python train.py --d_model=192 --d_mlp=768 --vocab_size=2048 --positions="rope" --qk_norm=true --parallel_block=false --init_std_qkv=0.0393 --lr_head=0.0076 --warmup_steps=351 --batch_tokens=65536
Each number is 128 + 24 x the weight over the matrix's rms, rounded and kept within 0 to 255. Layers, rows and columns count from 0. Numbers have three digits each.

# layer 2 MLP down (transposed), 768x192, rms 0.0647, rows 706-742, columns 0-191
122115123092132125137136108078175082164120101135110109139092130174124127128097113112151140125116118149134112097085137149119134122149143122127141101127129115102122106142183128117112141127096131141102102140156147136135133131107151130137086126130199107125134123102141122089157126127128133154101137154104133112117171140131128126120129114129094131152105132144105142050153131086112126145135159102108115092108102177126108120144113094108121128134154167155134150097146142139127139143112089122152184142090090133132133146098147118126140117121109125148148147079097147114182114147132185104
148155112159115152115114130170125121106116104149146119151158118148109140151135137121109138135173148127146129132115135125115128100131115117109090126134173146108146151155132142160139143132151164140135149124112148157134139164137148126187135072158118106140171151161135169098106113143143102125087135115118150114137125143113120114138121129161108145082134127115129105094131107164169073149145155114093146114151120134093143124183140127150125154144122113138131115132121155105166125123107134122152139113155157112148147139120103138145142090105113122126133127083107134153140123124151044109
132081152127157121132118138111144160115157133147125172124163111123138111120129128161169083185144108131120125127138129098139111163167129115106144125119094096070159117133112069149152156137102109140130127139132101139162140143152120167149109114108140116097127136168134119153142135104154154163111146100142113145114106148135142107128141116161139112135119111128100179095128133090143163113110081087107155130113090125152109142132092105113121117125134175096147126136074090134134107128139121120123155155115099155111140135137160108139147098112115123141118122123173134134150121128115151144
133128128129116136132108146124130118152136142122126129134144101123155151158142128116136111108156123097128124112146155161152155093123139145114125110143089112168127090144136122102137110145149142132143154152133108127132149121115157124140163101134114131156139102162126155141100121153113100115114126162135099123123113115136100129151118131131128112111074115130094088126116107146126133141138148100148146099107094160103126119168142140149127107142142104142093144131125124129169157126108145097102157118132145163125154117151156118140122138137120129122125117115134109132123150117114104154
171190149116145133095147132085141138154091110139134181096143164125082120133123155105109112116127058094105128094122130098147132139197115128123116095120112135135143135165118143093067162107130136159128106132120099119172119163151147147169147098103113063120113127158075130145111126126137090122163106185139127094139103144084175116115128123115142104125134146149146099142152151153199089106145118156097126132114131109135124131135135131161162125151094076125138115144129127117096159069129110159127117101097125118110155107123120115104118168155105070102088170129143078123102139099059103144
132116108145136147094089095144077126129115139137055095171117091144124131142131108169150180146082105126085126100086139086097127086133118157119128110173114109111140168092120152147081117133083165110156177144131132115182159154122096125132081156138149135127081167139154137142097118129192074110116122085094113118136101120123071136141138118161162137140132137140097155148102087170125107139125143128105125100142140105166133112173151123149101117098125142121094153144109104115137128080091134128090112131141133122147168135133132108128186133142188144143119081154121147113128138083069099155
100140102132128135121104119125124119099121137115103141146052107114175110117130115096116091158105111145124123116109121151150127098171107159132134105095139131122135133118105108107151166156133102186128199103108104157126189135094157145130096168095107098129108103143123129113101124135137130156152134095143151144090122130139110143151136151097111149112090139111125154115115098142177144126079110129085099114133140159158141171142111120118138127146091093182142184114097125121077139151089171169074110087116115111151137205098135083129153152164160142132141092088154114135156146095107159113
114142130118120134154121120081123156080108086126094190170136071138094172148129090129081134140109099173085147131123105153127084141137129146170113094091109116149177127160127149136153123125162130101132162192132169105125173125145132131129137091146166146109118153139075136121189153110142133143165093141109107113105147135168126105138133102102144094147114135128131113136126068113146170128093138102171169121134136121126132132134126171179125157124153115125127143123138112154121147136120141144068142112099147102081154148194171117100174107156091087128078120087157161140113121160101071119
101103124150142124139092175103114128145161161149128122086151130133133094143136118121134143192159094121123135149123119116120124161125101127119110145155127115142118150126120102112130118107119098117160137160119100150154085122140149111120107137188138132149111151083120127122107091156133131119126148162134132178124120137118127135141120148121128150150165114120143148176067102124112105115115100082087123150164187135150144091104181173136125111143114104114110095129132155115121156101134090107143122159183126133090117106154112114102115128092105074156098158107146111133122127108130185134
180089122140096067091169068152106097126098108160106086087143097140119134120129134142138091129110147118147132104102154095131128170154106129126095155104145156112105155119125102179124131125132049085147152142143111162105146138158144118129109114097106115083112140148168139131146106107116119133115106152117128125136127123150120145104105122191119102143150152169128125088090117128113152149099147124146124151116138131110132133167169118093147073124120147126155082129151124055113163165122109156109139102171128121102146108125127094172141112107168108178148118095175080115194085135139136144
105179102180139155165151138099132112144152101094126161113111132142151133128152090081117107114163101108152152128134150132166131148074096100081171139175144107101137172128077108081113116120139133116181117160124179129076079139145149124158134136113160164124141154101142098129093127165088129162149133159109092167137105120105118116107125129129137131083132127142160164137162141170130076136148153157127120146133155132119109112114132112101140119163149124088160110104139128075165111139139149111134181123172136147149156129128152117164078131160146093146117107178150150152102132101134144121
142151113135149164173115115134107123175152123150140134115146134127091133116151124115147134108130134119072153109123189137102103108118158103112143178149173121105149117111101129093135112127091110125115122138098144110095136117169136128073094144114124146149108127097162104130113138180122127128139123103112121135122149143107107144145140116153181162145206157104114130134165170127126094142147142121100130135126142120127141106131152101133130090138148107129073129147117160133169101108076127126141120145137109149082114081147132105177125122116116151150138141142111117071151102112124159133
169140128143102137100118139127108132119165169119130130136121098120095160122094137123067117106161070099159116126119153108152102093064105108123124182109142110107135136147107155104093121096143140111070070096143156112135168133133110124167112126085168158159116122137164135132165187136158102144108079145195153146183148109132120131101133123166172148133095130144157187102142132099111093110100124175096130119153122136090177093093121131086083161076116190153127100109193165090103139147108114150094135147128114163085135128132108121178129157100069131142159149166148128052136077119182157110
143126145150130122112133133123123132100117121119146135094133136154144128149122149096167115110144091109123097106140130118136120093171169119162156107083125171138117102083121135131167141109170140153148125110077130128114159088064195103113129153109116123164147132125095068199143122157153103159161094140128122112132113136116139123074148120141135116083129135119129090136105165129104142142126133114130147140125107103154145118132142124151121127155168141136116145135130129135090146146125121097121097124134147111129136159143130147116110136166146129126124110119098139094137088097112085122
051100091106144165111147131101114126107121077109116133152153189185153159137139126079173129138152165141147108161143119153155133129091113077132104190137111180142126103117113167148069163145104118147094145135148119150096168105127185109141147122100162150149151090127137137124148121094141130107140163147128124155076158143114123093194156060156122191075116139147090093106150084097122158083175142169137130116107109119157136158095120154144086117153117150155143130105076140096140179133074131159178083128084113134120127118121123109143090110164075081091155092087196129090130169190139088108
141148058088136163139186187101108099133110185143122085102151096151124086101114131085136135160165132119156158163118112119126120144117163129070111125155088143081086106134180138104148132137105107087105079116139120119137115141111129122126118120147132091128121138109143161102119146099132141156102141149090137096130146133109157170150146149134137121160143110125149093070144134101130116127113129060123134147134093129101090123151115149119113117113125112096135119118104138126081160126131114113109160133094124138125139104111113146116168112092125142156161144145131104152139140125111114133
124157140115144127149155139116111099102141135131092147160095142140093148154104124121136098079137134116139107108127152080106066109151099159131122126102164077126120130135096114124118150143170144153090152117094118120132127129127116104130126127129120111131086163114147127126130101146153157070112156133130142100132130139086103149126127155112154125177143123186141110121115144098154115145123142096116133091134137102139129118147147150143156131119151155161129138155136126128138134125117146145127148120145141115117132093149165116112053133137128172123115123124165124112134106124142117135
162103102137144147114116103082135110133135127122141112123092107120114131136122159141135169136146129126099129115148141139148100134102146133122106134120167113123159115149122046133104066094164126122121107136119081121167173157123155102090095133123113082132090156099158130152172143131102090150105108123107171114102125105145132149152115127140141138138135096115121180109159141158103107130093123095118166122125155112081138109083087130083114163115126102133136117122109111156135128140158124150133142118156158146143143138114190131079163110130175125131144116123129131125117113129106137140
117116144147122097095141123108153078151134107085124163103136161097141133112147091118133112128148102120132132172097123080101147108133122075161132113126124125160111129141105106119116121134170107110114089110090145135154110140170104172118125105133095142138131129180128115083102073132160138151146127147134133131149137143122127114136174153136140119103154154140134157158187121164125162103113101141116101139078135122130112120111138103092154127128112138117097103119066115108158103049121176076148163167119119146136123144093091097117154134132117080131103130114077156128158140124119041138
162134154118098123140128115127099123089092129076100149126102137132151176097160132095135090138088123125144126122152129138167098123163134111112076075143145109162136160140133123136109133102126147112072084158137125107138142104150095108139101124147114117143167112093151100076103127144130174093089141111113150133151157157116155136112140136133125115115112111119149127091112110121129191126143097185123148117102116126122116146122107114162147181110122138111089125113194113122114097140133154128132137157106128143126127121103136123148134113111088115163115086114141119101187127083131012125
106144104146180153121095140095159122116133147140158125182119139170112116130137092137160125120150093118106128156142147156143135122145145120136109130104119145102102156146167109128155168116139157094112137142123116096136045136098097158111182146133085108085118128101136105122098142100153135152118129167127139145173135124103125132109115113129154194119146133114124086147115096124152103140060133129137125111140099115168083135159128136090176141105150122107108175142136177104157119146111087134117115187167175158075146122083137108150128142122131108153165142127122143121158094125063108137
131151139115145139094127094116131108116127121133107118115126175134152123118127096115123158170149138100137158168079124121110098195061101107133099152135138143125128124168139179085134094087108083136187111116152171109141142112157137159153131146144147144126145104101115140122119107169125081088138115085134126172108166094108127161086116137148158101096134118153144125157111103118139121129143162106091131105142126169113152156141093124140145156125128119087115110126092148140122150129148151167077170103127138126114123091153144146096167109124109081142096110124152108127122144112149163138
176143154137141119116156162169118127109121099142145138099051110151131120129131107128125110128123162138150140168141155106138146077146114063152088150116139109134113102113075110168090107123157148148138171085133170097082153100159133155091091119108117115125123113132100121123133159108079122127119120168130121153185119130111111136131164137099115119122099150140156095136120114092136124095144144086163118111176137148105154124111116135125117098109116141079165178128169109133110126147095096154154110127155154116137089145119112131116156114143135139160125127152143123108134102154145119125
087106120202165150152078134099126080099182064089134149125097098118149132132115134156138143111109106172164112134125089143131113104106140134146142119173104094137154158125098138103099134084125120152078128140131153171131159145129105115126168101091147119094139149141100121098116129098115113157127146112106153088139105133171153124091121126127151113120106129110125146122136117161096117160114123162138099169108141130094162122117123140127102121105148083131124107137105153157171123098191129138127128135122170140133128165138092132151110109131121087117132084084145118151067147160143217112
123115090131119173141124121159163109167140135101143135170148129120099129127124155118188154094108181103155120130158108158095136116093092118178117154102128171100115104107143086120149186157130142081161104139119152155141095142097092158097159152073093161129118108153113098131120075145102131128103149116173155125136190127119128122145107128147140123161127095157088086125143102119100164173181129084144143036114124133180128137080150111097144098178158142163115130140075136132150151119104137173154131086153100152109076126101130106127113112172113153140131088134113146120130115124111092118
168141148144146125151134170128139120142178120117149166137151111120160186154110173105128122175138067122108114115111092086153103127123158120128103167155123140106108124120116132126149131117160109121146116082136136096144144133103108133106144137126063117103170124127102136140130105106118133156112135121114125081116141131124136090128106118141139105128130144134154078161154113113167112111135091107106143134127091148107129115117133150106119164148118102083110101143124080142085154097133145164098142124127162132101123126147122131135152120111130119140173117153155079105095147101115048143
106108147118115100217104138132168171114146151115142102167109128139110093106141123143187138077078093133130149135124151099077112098150120145123127143109134158116133135085140143092134146103133157112124134111147132135114138124155131119154153121160110109111085113103111155115142099167155156154151133128125117116080098175147158119164106131135133163177174149129125122132095117111119127108152157090166104140118110116109121136146120115140148104109128137133151134172130116154129128096123195165112091138135102097158151120125102116146122156122140143134167151119117169144111120136112070161
153115139127129150147068131091124169129138144117136132137109132154099131138141120131127087140148131112120099139127135126147113096162120099112129138106095122131123121138105145123120121111106167162122087148117127142124113101120124148141080157121128113136119128129143096107093122089134147128129152111142149162116119071103198147116116151111153124088096139136125108142120131145103137159096171123115124129123114112086139133138121118142166132120144135188114135132115160135125109131131155163102142129095117125162130146126118096127124100115120111112142132111110139075144095127151175120
145093141073143092114161125145121132139118099129136107171149119156097110113153154114108135093114117144134136144100144190146148125163121156142126122120088106148115127119128137131097136135152166113125119129118157134134130137136154130152114106121164111110124123133131115147112135173133112106156102070134151118110141126110142121113154147091120125167116153165118169115129137108120122119137119143147147108132125113096164138132113156141121128094141160139126147126133128127130129138111117179178111145133113123135161138110116136116128135137178145073139117100156148109123115145114132138
136159120078117153141156094146111163154108140154100136119118155141116144147144157119158127118114157139120127138126119139136132095093109133143129116155119122128175158144131141103067146139155217139106111152137101109157127101109110121102118180141137054111144113138134067122162149105073129137089134106164134177128110152104112106146152111118143114114125120114131183128123114127112143125121129144130120129129101113125087134085122117137110118114161156118129129166138115131132115114142120111118154130087084139136118134090143143115136117064126112122096109121157119106107147147134101129
157173111150148136155132126139187128164131137140151115110123109096130167138127141133176121107160112130100159146139114129139135141142094059123107126107156159125122104149136123111145146122138141121149124156155133149140136110096139126129089141106086135145160130107127110169093140121155123150155120103114124129174098137115119074129103160102085113116145087112089094156110105129140149111136166079105124137085102169171105112115108097131147053126146110139105133144114165170121093129162139169104119115106157132117155109094160150127147120161101126146158076130129139106138128098109117137
093127131123097125155131132120135165071136115128127155142129132129121129142129145114131126148079142113127108096133102170137137089168117111158089116137113127140106139149121117136147102100129132128134129133107140129107118119143120115121136144127105134096135148128085095106121070098107116104123126157078126122103160154111150123097180148145130115101105112110090091167142129129122141096168144101116144124120098132096124103143137134115105099151129114136088125138141104169106076135092109141115125102114098111130143119145088136158102080106147134107122090130121083149119115120144090087
101156114126140112175140150106129090153118128104135135148127137124166132140158101087091064107071130147102127133088116128127111160060100122136092129100127095140139116137130124150172135142166139099142116160112082162115174120153172133177137172109124130116104117113125143115086147154094107112121139119129172149162174091123167123183079083144085125113122095177149124116068139152119125135103081111132140160119143112139104112135116131125137154110141114147136125134109116098126107080124071133158162135173124117126130144085165145127138158116092107113120109156123145141119147123162143140
134124119127160119160148077133122149103105151162123140131191122098145172119130084149108155138147108151089165115147120114116137136078120134108152124127095110143153133147141184089122151115154156116131150110155151130121112108127106146166132115131130135116155120143104123088119131105096131164147120120133140136090103138139137149117146140132085116116127119123130138140153128130135141108112156200135147146133153125111114126181083138137137111136101100127142128105118085187141105150132121127133106141144158093117125104122123093087087148123097128109166125117118142151104155080131085112
152157099131144116120123156181155123156176080114132119164092114159135112163130124130127154093140111130129151087096096130118133089139127118174117080132128108132116123097146086108105083153141108099130116119120145110111098128156154104143123136123087124157122121130150137121092091109127149108130182139070085170189100103159133119096134127158135152133122114121135125075130137139143108103141131113139108158138137120112105087071159100136158169137097090121127112150092120121161092092089092092125113117161162120155164142124174143127132153133124133145177116140093208133080163123145104128
106135124152145125130082139118142126113119131123175103139071102148140128139103138141102134168147107102102107146128154097143153116126128137099123128150142160124156116152127115129193144103141142158146181108119125135165131092112161116105148112177129121117101146163160147117132129088137125153137128133124135168150169136153136123116135136112131173081135107160123058129116109128121131146173143123135118154134105137089139117123164111166146081147111100118157147167179145133126125139100120136146090107161126135096138157111116125118171128120112107165134120136113113126104111153109152121
140080083125129152095141106138115155162150102190089133161138169126115120153142131113061103125118108129126127149222155108118121112129104114118129147131145109104104130136131107125117112131130175116172155112101143117084153118138092122177087144123112128095131142133083115123144125123085075144130167130099172093095171154114131173149137107173137144108134111152124182114195126100144114113122134115116076145139165157112136128170112153121130137128152117171159102115136143118108114122097165098095142099107136146113119114144124078134077110132128155072114121119158126117173138082119092131
# layer 2 MLP up, 768x192, rms 0.0793, rows 707-742, columns 0-191
112129137098160123142135108123140130169170147107165126100154125116104084151105125107109123154096136123101175143170147105149087119120146128122118092151116127105090119102136107137189095092034085099135126083165139110134137132130124100105130189121124111087123174098143132107152129101123126090141141129114135144110114160140117148179166138144104083129128126133134111104096117116157129134125120114127108175130132174118088129113135132072157151134109134093154121179150144078152163111145128108149135121110094119130151145103097128110171126097144179121111126097138112147145126134140126125
122113129141119091125119097080122132146126128105133128124108105119093144120136144155122162091096125191141136152137167092137122111146162146119156111139102140129096141142170124176177081123128110158081111110128105095165181085123110136123117111158102140169107168130183093082096119112139117140104155117117131097099105133097105171080157122129121125186101156117115107126097094125171104151133178132176123119143070117173161127135140158132140153138132104132155082142149149104106107123128133113119089090163132076104121133129107128139140151148159134127137164125144108136164117159134128150
118137101170111089090122101109195138127160114125171133124147103150148123120094125148127095136092143134129128124133088104116109154120156142150157104104122117142107140089100138150150100145131169108092148132151125123118144153128142158134114121122134171117142138153114114116122195141134137112134140124147135124126131153112111093154147142131107172137135150129137097128095157121146120149173137108098095142119151120176130123126147139113102145122116123147164136120150151130130154133125117136120139090143142094108138126196094108134111078112148144134144151131144141126137132157104124134
112112148135107105087134110154110123121124152106149152143135120132097141113129117133152098154070141115163117151117172184146154103098105164115083154107118158126133118138149124148152140163123121153136114132114117101101107127122108113135079096138091162152130133167127130072138150147121114169116144117126131124122156127116087140150158174067089107163100091113156150120145069075109100102163139184115128148139115130130116069143119155138093146088153164164182114163127168103143111174133136084141160139143155076113123112128164122146149114178111150157158124117126145145159150152131102113
114121121147136120127187116095155079141142134121154104114102111112094099114071190128092096093160161139182104166146098113143140095156194100122112115174127113089130112146109157119141132135114155128126136139135105099068104109123121137170099172128115144133091117148164110120146146134113121074090124190148135147145148157113145207125121177101130076126093135109121127090110137147097127114094153131149110139104155130157145140140130142099112149142115121133171134124132123088137142182100153115152134113131169107126126130135125152113151134177130154129086125095130131177171178174122125136
122113116138143113154114152117125109160132112112115102082142130157156154103166115156163130124111119113138124123103170111145113161161126126079103112134103127129078166129139121131138139161099146103106148147156148160122055153105131158144123101138137145162121151109099149137140133106129097117107158165169154127151147131134096088136156119143158140183102132114130093126125161108142081121147083120119144113118095073160102120114178165120143140108144133077105154153161207119116133137166137142133140103129093179101112122172096141098176104163118145141116189136119107123131167113138105133
118117135154146103092168139111131113151136140106150157129118122122170114106139118131140139106157156115120102103150161150188112158130107091159120153115126134154152118117162091092103128131128087124119120116173152128135128132109079109101095108084127127153106123125144137148082103106117122114102161128138087131130132094112152154172154161110095158122130140140172116152123131102174097134150125129127140118160106107112109142121144087136153177124140112097137142098095140173156183118154106104133125093118149127137120047103100136117108151123148160191147173158138089150142168122126125171
173098115121125118087153131088102141168122121130181165150110163122140129095114168119142103102077106141110142075113156162132123116161133101134131102102141103105120126132127164158116127123127115130116153137167162135108140166111126142116076168111113136108147116148112105100144124155114152153121119135120160102103122113114102136113154093116119096138088165146127157108113153091117144141127170129137126150108114135129140142139125120121132142114147153106138120126142127148122147140136121120121158122110156147141142109094116132128109107141137152117129172150099129157157136158093122103
116097166130141128136125160123129143107144164111151144137113089139129099118101128139146140113133093086156133158127098131188152130107125123123131021140162154066095149131141135123133139132126095175113133173117137133130101109159163171135110095125151135153137132065150124087113155107131143164133154118133120114154180128139129156166170152104113127120136159121100137121170124138168085140135113132129128094106144132128114109153105132150125155129131135139153129153076126149115105111136147134164144132083169138185113136126132141071136118152089127116071154162119149148132161146179118088
116100117126174114107126124118125149160146091105169171112133166152141140075136072136107099154093098158123154138078160115148159127137131132097110059124132157110133116147172121110102090155156091120077144106149121132093114126105137114155078156184114185172131142148141135140119085117153107134153144132137115141148152133136124141148155113108159137157119122178131155140123151127114141168119137125106148113086142130132124106124163135138129106170114129144123177127115142121095126098140093102130124145157079128128141129100128104135171142131061093134149124143121082125165115132092125127
076123150189142111109121180115159154131179143125136164147121125109135146077127147138099136169101092127153155136108092115153108169144142132130105145088078107145157178144095121152156105152094153120163089138128107159110144147110121118120116121105118177107133139117131143124093145155134152107138087150166169110123118136141172065115150141098087125118087115189163116122136142160125140171082120160145128122140149106112130131141150122125133151132096112164140103151135070137135148123161161116140127131143123121139143144100087150103137103137108132075126138166090119145141144146185127146
109103113121097122132131147109098121137133099103134155126134150101131088100176072138184161151100102184142160145135113158166136091121113111099113111147145155112147100140117136190118134163119140161114124147080136146147118166099116115158114126140158114163153089145116112104138136153116167153130159158092094141111137108140112107151151125104148141147116161177117078101166138126167049078182099170105116111129146137126087109129158142146078117121147101138092133109138128128127143124127133084141186146131134134154140110153128130096141106122106098118097134121072124126163137140143086146
097104098154145138140124098152107149142174059112125145106132083090170085088114125110123116155154116124082132103081170113180140091101127145080083142106081132109156148124177142164126127121114129149136157121080155158163126157106131115104087084168136156103128157099143114071138122154114111099128131175139139134114114098151168160123169133128148174169137090155143111164151121100093106110139163110143154126114111108152143125132138066116072153145151139129131161151099177115128144149107119100157139069118116135120103122097137134142121153111126163103142177126130100149144097175145127097
168142111153105110147118150088122116135137103122141131104186103125115099127113131112123178097072131133126146121123149173162132173150134166119111100090113134109108132132115138200145112175148104122132109156152142132144112149131169151163127125085130164142137093107171118064136106157135139141134170168088126128091121164088114164167137110142126108143151140134130143080117159132171124170162144131146106126122128144163122095173159178094097149119111117131201138159138155103120122093150143107155122089156133068190094136101102160114105074147142161094091145109114126161152129162132073145
101110202181117096109108088149159151129166065099115170122145153074144153113143121153124108157128116154161136135111140146112111122105100115145104139102150137151148176126116098104144067123125142134148146145146116112119115118147119151145111125128114149134107153134125122093100120145113109131143137117151132123117097127158118134098165104117108144137118124132135136144128139147160108139124120196164130123118138120154146112111143141099124138111140110132154132124115113105114127173142135145146113139118141117118144117141115125142129133127102165117099129148116104129127098124111118121
123127122167151105142131109148158154139164121102176142115118140117138089081117137125120142092113124155160135103172104114138131129132150070113082133108127110125154201120133111130114136140138156104122137133172132121152118092146167110167124114112137139128082108096109125131118107119206135097160144132166106133069116140124110112118135078079094144098105142087092119106106153159141146134129090136145088084096099103129117112095155131127121112161134098114195120102095110120158159138133100131138117110150137109138144097137094125141094121172168156106114173141112132117131122140124115095
131129116152146124143128157130113117098118123089143129122149171094129140117129107108124181140132171108127125127097127144175147091114162121100104130125086167115147142093157165160160111165106117112107141128150130134129123149139117162143129142154128127134115139168149097135109134141176172167099100140149119139129163120132102134167139126139149113162128150151136129082153145095109107137152106162158114159105095136126115130175124116125109123168106143145109116145115111159123128133141156126097153111143094149121129107156124122133123119127117101151088156109130129145163128165140093098
121097138138108095181149142119115111144145084118105149098117120106118154116164113108137100098152135110137147141116108146140096140125162158109084135137154108134116190081144135123130115105134116106142160117147130136171127114130142126184080125084149093148164117142170202114110120127130118119110118122169166191119168120088150117086157145158123100127105122108148144149140127110106158119116123188142130175129179107155146153120131113159148178186111116121166098128153155125132117133113162111140121135150206079157081122129165156107187134142162147139125130135135133144146148119141100108
114104174139130110120149153141124111134149149101133152137127190108138111111116116142151086112121144129070139143128099099156074114108160133111100139170101120125146139118160121113137137134125148066129169123135134113162184110146157146116080074125151114105134105118172155116141162084177127114087137103156130157104097130152100128089102122109119104126084121123105141106126135142108107130164135109091089132133162092173071114111123140171156182165121108064141156149152157083077148085167099133095106152128155166086112100089142125159092134114134142129117122135145125199139139126113094114
072125117123100113138151142116067112135140100114157156104109171131089110108150167092125121101114137155131133121118150146099135096159127113136125168136123153113159103148145087124139128143108116136142085111108088105112087112096101148132083119091152160133137154107141147136122058123125120121132161140144165148097151107090121152134140149115133144180136112127136122108154139127137124103137165156173134116150103107133141152118133115147099172137129150092149129111147095110078162136141150080130157084107133138112124077155176144120144134155146167098092168091101101122147136116157070110
093105110123194091159158161081131118140132120129110193151112079148119129118142134148126127129119089178108113150143163117139114156150136092090121121114116142071094123077118114201162129186159109103104143143162134131106133120123137121097110114107095145131122121149116124096123127137147155115156098162125133101131122137150128137165127137134096126181136101126151139136135124111119149104106161139145123175155142073156122105127137124112146107125113146175135143169149135106069143127105160140146141151151099121117123132135074111160134144139118147086132136106170167164160149126144137129
138115102121099122140134129118145134121164139119152127150148165110122136127130176101136158087089108118113106100147112171152163127088137148114130140120110127128154145125171141103145122154135095111108108121159137106146100144113134151121141107157152133143128171115134102136110149103154162130141154139153142126102108126164137111164122120098140142117121136127123155101126197147161136121100068102113126112104114156109146088158137118121135139100180107107144113150132162151089123123150104074133143132082122148135149089104167128105116098101111128121143168156124091165162159138171133129
155123130144157107198114153086141100115147130071130161157121099132160092144130154093115120150131136149163075136122139148131137105127122143125091073116125158133146112075129141157112122100092148172120130170132123131111183156094122131116131129168088167154144132174136136134117139128123131149130167169113121108127111164135070172159137110118134117171121108101155078068150109135113124180131115179144103146120163104130107084144133135098136150130162111114160169165120091161147192128185154120117159114141132127119153137147136184093092148149153095148136153140120139196154149152127100103
138126144141178110140123137085121135132124129080154137150135102144109120112107158082150147134141139156087191112091079169095125128120137131168092120145098098087140119139118166138152101093099133120125117135135155103148117150111097121125096109111078130152108081181156177158130163153162153091131156155115131156105062155135113156120143154104100121116146137095117075145156134162121074157076139172079105188109133091119122144163150125094079147083140169137114128137127154153115090119108142125082114145094157163130131154120131146143149129144103120162151147137124103165170183176165097155
154121141111100110135127171142100121154131143092152109121117168099085114144119120097159143086136176155081139156156149170112083153130121137096134103120162113122121119122145113148137093145090133133132132174134119128091092153170194137132115139156137141164109121134163126132148128123136129125143092149143100157118138092118171158142127154099148135145136130124110134112155146105113120132145152120135141128128140141121139127126161115118140133105178150109116128134112162183152135103146126073124125114174132155158157109152131148125107095167117136123190139119107125140149166151111105129
107090134115118117106161101088131164137122151102114195168109142068150102130098133175121139188151170143135120103138127189165121118129157092055103128129113130098120140129152122147124112117096141073122138098089111111082110088090111161139106119134170127120139163113114092120115114083139110130096124121149134140152114151106116141104175164107155145118085131158142121132135140144108179106108124124112127121157153122147151152122122136098137132126174127101115103126129120120128119141114073114098107078147096170107137133087132160098166158110087160101100143151202121135171110158126117129
159127120158118083123161149124133094085126139109194117166199124126100130126111165133109126115117117160112138131114118119107146118111109140134143082122140138129141128152140131131158138125123116141125143117134094094126121173143136138150136114108090142141140130122152121125105099148130165136144134138125096128116112196157102147128138073144101117144165144120098118110128140134138109085110141127152176156119147153133116157114130130160133143123133156099108115130098090118128120147135126110148123149127126133109107120155146192117115119123130135122116113101118172145157128120122114138
133130147132109135173134153146130127127121140104139119090129122112143115115087094111144132168114145144095150092133132116122151113142159123137111122137107133125117200122148114119115142103105111089133158092148071131087145112135128098123116189122095106112127141085148143144107142129115121097138156156181137112129142119105082131132143115130111144103112128089142123130138155166148150169129137117102102130120144091147133103126158149078141154146120129095146142112114136105088156079136085166084113104178182146126131121118102136131098121127111158149099148131109126132124078136102110173
099105167154162072077121155117127125113137113108144165134138114090133143089126113108090134135078147140133164153112120121090162138127154123120107104141149125140096140103105138149159108161126113139131134164159095077136158079153161122164118101090080143145133134128142123134060163172127106156093077169114136105126125146088158132130166078116119113133114149140135182139139144166157115145120158155148142164099094150159129115121140189152156105184104125143144137110157130157097147142131136136124116141150136146130159123127153125115099103131107119145178153181157116141134131143111129170
148125132112116127151152168087089114134127153093142145107145133127117124128135141139145158112132148137111156139149143124139089105157118152139134122138092110094115125146155123133129090134109078125109109099144129104157087163163093150110098144165145121143123102132160155093128139077170073087119121120161142131127141171156116146104122157098151113162143139086145104102143130160104120111115168162156102136183134090157107117150147131111107162115109107104125136159105149103110164104132117122111080109118140099137109117161101160135127125130146119125132156100106138140140124152118118150
116118163177135094116167114160138116129138136106167114184140116133116126106134131109136099105134137158145169143127140138145118145143127115177141115154141120131116163091144144137151111128110128133135136131154159127090160134115140122121087115094091098134108075143197131141102132152107158073133135100137074174119120135091086150108138118148075178147141116090112121126109152118151125149143122129128106132116162107152122122151155100143128132134128125099099138114132100149144118170121117140113134140115134144106137102142115162144120132136158104101131156122146145140130125131122124169
101101109091142117084131131113120097115125100110129159128132134101152106134138124125113139122155090163149157182135119123156103140187133100127127120099135124117129132137177124136158142125141168107115108168099130091129111123120109132116122098185163141167129101132124164144142106155146121148137139125092154142093112169143099133098130107127151157161087151123131152091171155153147091162128157161174097119117166069161125119151175157132096141165138133125098138155106124126132138125110119164184134194111137140172103103116132143165101116155147101132167115128103127138159137128114107148
163126114154107132104128118127137123156149116110122148114129120079149111131124096148139118132128110122160128102153159116161105099137120139125083135130119107100091151132158106114139151133099137074122102133077107151119102107102145119128132160148139116108120117114154163115094120123163121112116099143138176144142125151160161136134116145113166092129125166118163119113118176128093122163138103117128130118120112099104144110113151138089119134153103129114120166150091171088104143134157095149177151109149136143143149118146140163105158154130112117135137142116079164107154120136145106115
150118126131117130154132159115126123129138117081162160102125145131152117129165092082105136118140148185147138159120133096149108111111138115078114108158113123113134127140167142132094119099166132099119145155170121107139120167139140127144100145149120159118127175139118085159098111127160158130146124132129125151120135109157118146166157144090127130100137133135066089084177106086092116157145087180144139110137114104102151151176152117132103142116141145121109172130116148190088132131127131097106127085125099109095139130151136129117138118174098119161148131122108108149148176183126097137
156119126137101107140166133078130094123134126115115173146174155116129106097147093090117115096096147164120114136127148143148109139134118103128138134144104086101122113083153104158155132119129136121115073158119145102123156172081099113151098170116160149161101172142141089121111131149131104134114125132122134146088129106074132140167123111096153130145140133113158165082113150145152098142092133134137140157120083135147150138148132079095120138176149149130107131185088121087119178130114127140130145126113123139114126112156110129145119130123115153131149145124131115134151148141101126119
100091168185153117117128144119103111164190136098170108149112160122176178129147115145137169128102106137112143137159133141132087122121073094135146108128089089106120161116155129151144112137160137110149151126072171131122170093142177156183094128103106154146099161129141073121130132143095127119160137116136088160122101123092104119090171065101081129109149090170130139093120126132122118154126142155110138114094108108172088073094135094178134139130126154156133135102092062135147106171166151142167156141139138131144163102172086110112129106109136128139109153200148092149125152110110113141